python train.py --norm_place="pre" --optimizer="soap_variant" --warmup_steps=200
Each number is 128 + 24 x the weight over its row's rms, rounded and kept within 0 to 255. Layers, rows and columns count from 0. Numbers have three digits each. The size before them is the row's rms in percent of the matrix's.

# down: layer 3 MLP down (transposed), 576x96, rms 0.163, rows 267-280, columns 0-95
# up: layer 3 MLP up, 576x96, rms 0.189, rows 268-281, columns 0-95
down267 071:087109162148147147148159138144152136126129138117116153162123110142124112204147155132148123149149128161149141160097085130105096103077150094150128152108133095146116149105129126158104152166151136123068144083126138158097162171113128112133132113103127132153119104154146114133175137123129119127
up268 098:159164123111129090145152090145135121099130171122098106141125127097107127110103066096126104120182128157130107093118119144146128141121124170197114120135155108166098156148184138115099130107139130150157143087128152164122150098140137111154159149116109115118132155111112097107110127140129111135
down268 091:121130162179175126133165150138096147095162156148137149131100143126172145162127085165135093133121136137149136114130106132171095149108157113113138122113102116130158145142076115084105083134100123143106091117181127126132135136138123176177140125133128101125149112132148138087136107131152109101
up269 130:138152116127190123113139124111141123080099135128107160132106113107120150122086091148133159122140182138110129096117091158156136124120117103153119072124077135149072083134164109094115108120123109158145116054111139162115125145137161155135143136144119118129121125137139116152149125140119132095
down269 126:117143111127163126154172148161157134124169109115124128120078173097126106115133109087153117119141137143116133096142108147146124110135130147151170132144052128143157121128131068087134114106165129090093120080136114100119077133135123143133117125157130127113105112131138126129132096103130152072
up270 095:111108143118121147123110123127122135123145099073131112130171112200147195102145120131111124168094097112129119152151123131155122093115115133117138120130182118081175121123099141147125168155147113087110138146139142122111155085159139140095126130140127123131124152093144109163164121102084127132
down270 098:082101146101114087149151113120124159142152154136112133142110062129124169081125136105146119107082101102154148125097146176134120075127098132112119125136130143110133108138100159102124126175109122125152139136113103127139134127155111113170098106128125149136154114116062096114139167111162144148
up271 066:168085136115141108131112120105124150125144100140117126147145155152136168106182133104108147155099116133136103135144098134124164135106135140127111112102108114149132196139118155122121155099119118180130115156131138152084088111142093120104147138156096148171142110135081131074136122108173153097
down271 074:104099104104117125136087106107119094110121155147111142092120133100101152085154134175133154165120168099132123113124102134118122135096148178115125134139112138156090122086125150110124130182107126152127141133108167107099089082164101157118142132093114098102129156093108142113103139112103126086
up272 098:150120139115129104118140094140129123130122062093108131177127146127095148148159163116067129124158102137152132117094100108154150146137100129146087175129145128095144130116114114124117160129136078184066106128143119135155114162135130148134137135105130144124103126156129117169119139147081094123
down272 104:114089144107175114125131082107154096130120119130141145108124092144148118111164134116075137144154148104156175164136123126138163156128134090114123113095118132114133090160132147133175115138126128112145132151118150112139110170136108145087113133118104121107061135106123109185162112098118079118
up273 127:103110160173088142094122168117122150129089126152167140107154163157126132154151143081100109181116116117073145126104070104144099116107108131107128131164123092113118175152110148166165128126142104130108104130126153114106125128126109117104153137167130153079154103141129147127129129130133133111
down273 114:114152094109139135111124121109121127125140117150163128148140158124154172090128110097113144128128106128161147127137129152119116121111122127093127116123111090096157101106080039161165090136116079099137113148134107078117130136165116125118102127167117107106112133125128131135181134169140098161
up274 085:135173132129138121093138116114116153124150122181092143122141162160166116143111116138128084110154120158134093047114129102131133145150172136139121132143093135128113130104155156113119123137038131128111131115113107125137139150097142149131115100149185106120130163139095109150127139112130100119
down274 093:132112153143146119102134102147123151135137065119118160119154153164152102142121167079115118100130100143114102125134099104090156144160133110115147144095144137124137141104152158163078156128064126127113134136111141109100140136132124100136115128133167088172147099153051118126134139130128108138
up275 060:120110118198099133159110147165111119142137113138119151174091181160134135150173094097127123089164113107080136106103126108144109164117152136132138156115126109114132162127145111132137133130103147095140103150155143111123143164123124111150154098131105120122154151112090120110190094145101135108
down275 064:161092146096113095171138148143096138171128113108155132120079125150146128139136109143157122156110083147111146141135150134111134148146174158144153172151137137138176131109150125132117136132137098166139115144174127154145159179083152170131152141163144150130166111132131160137130148151089145113
up276 113:148098194156146130135115146133127105108170092121130098170071094124125145154139142153111108133117122133088139122134140127125129124113070148171097162121163112133147146149125104110140150129154072162097161116150117108153172114134123137164154143114152132093143101137127145140112135125165168127
down276 110:144077148188134116144137122116109084103134122179148135112189136120135110136170147121129153130114130128111130117119108099092101149096123109117117125087116178144094095138118196126168128155132133103158111156124186136133134133083140119109155123130158121135156104128143132148111151140121148111
up277 083:129121134101115106142126154158174087168138121121093138151121123092154122119108091121125160121168124139132119146118075139166148072093132172093148142118127081151142126137134107104156142108104098128120157131095137092127154111172120147110148101110165087163122121129120154122157123180117138129
down277 085:125138158114102114114200161144135071167136111130141116168111111127155135096108095126140128136126127129112126144075165115120181100112122128102116137131085125149135151129118139128148146150129123140091124113119132110131163111192096166128137146115132087123089115105125154131097151166143077129
up278 082:162132123124149128115147132139147130117155146139155149071188129107113150104099102165142116097118133144118150129103145128147132123139159123181148111132126109143113073113118122116131097082130144168125113121115160125130127067146103129132197126110082152154150146090109101118139168162130133139
down278 098:168127125115147157118149119122117114142139144113116152137157164092112118105118081161110147104126128144109144126117126138150108101118166149174166138149160095118123074129116122167125108062109171165142106155134128125115143081145142147131177139146100126137142116109131078122134189126160136135
up279 096:099123107155175146114166117157127162138112119141106154129097122106113163115138125142117120094139105158140098138157097117129100086137100131155092127150136113149132085120089073110127118111119095130097158118154124160110178117147132165111135143143127092116120116166161121160185125076128117143
down279 111:115127102148135118124103112134135138106106076133110090141133159112109154132190102171149113125126134158127108129113152140140119167115112129109132106082171128126104090082124164101135133118150134160114105105064101111120113122107137160114133145099140114138093132150116149152171071122112161094
up280 074:153160128124174117118117132138114151148132130106072118135081101107122149141126176103095173132156116077110146124128111138151163094106099105148127122113106154140089117148116104102109135124112106084130125153138155163127145133091138125071113148101138138152159177131155165128100157129154136154
down280 079:143149129132144126125095176145123177120128113101066085178151125143159142133143114128101160124128116144069139117116110104141158150126108149139098115090102117131158132155088125131122137128156140137109135128170149134157144121120170114127132139115112141190136133107095169153140154149135145189
up281 072:140079121095129111101119135114157139144153072100117078141149115130172138117138105095113138121132104105128104100127105135132099124144106130142098161138108114132096144110126098163152117122178123145137171131123146135111128140158140125169117161072132092127175110092106096087150134140170153161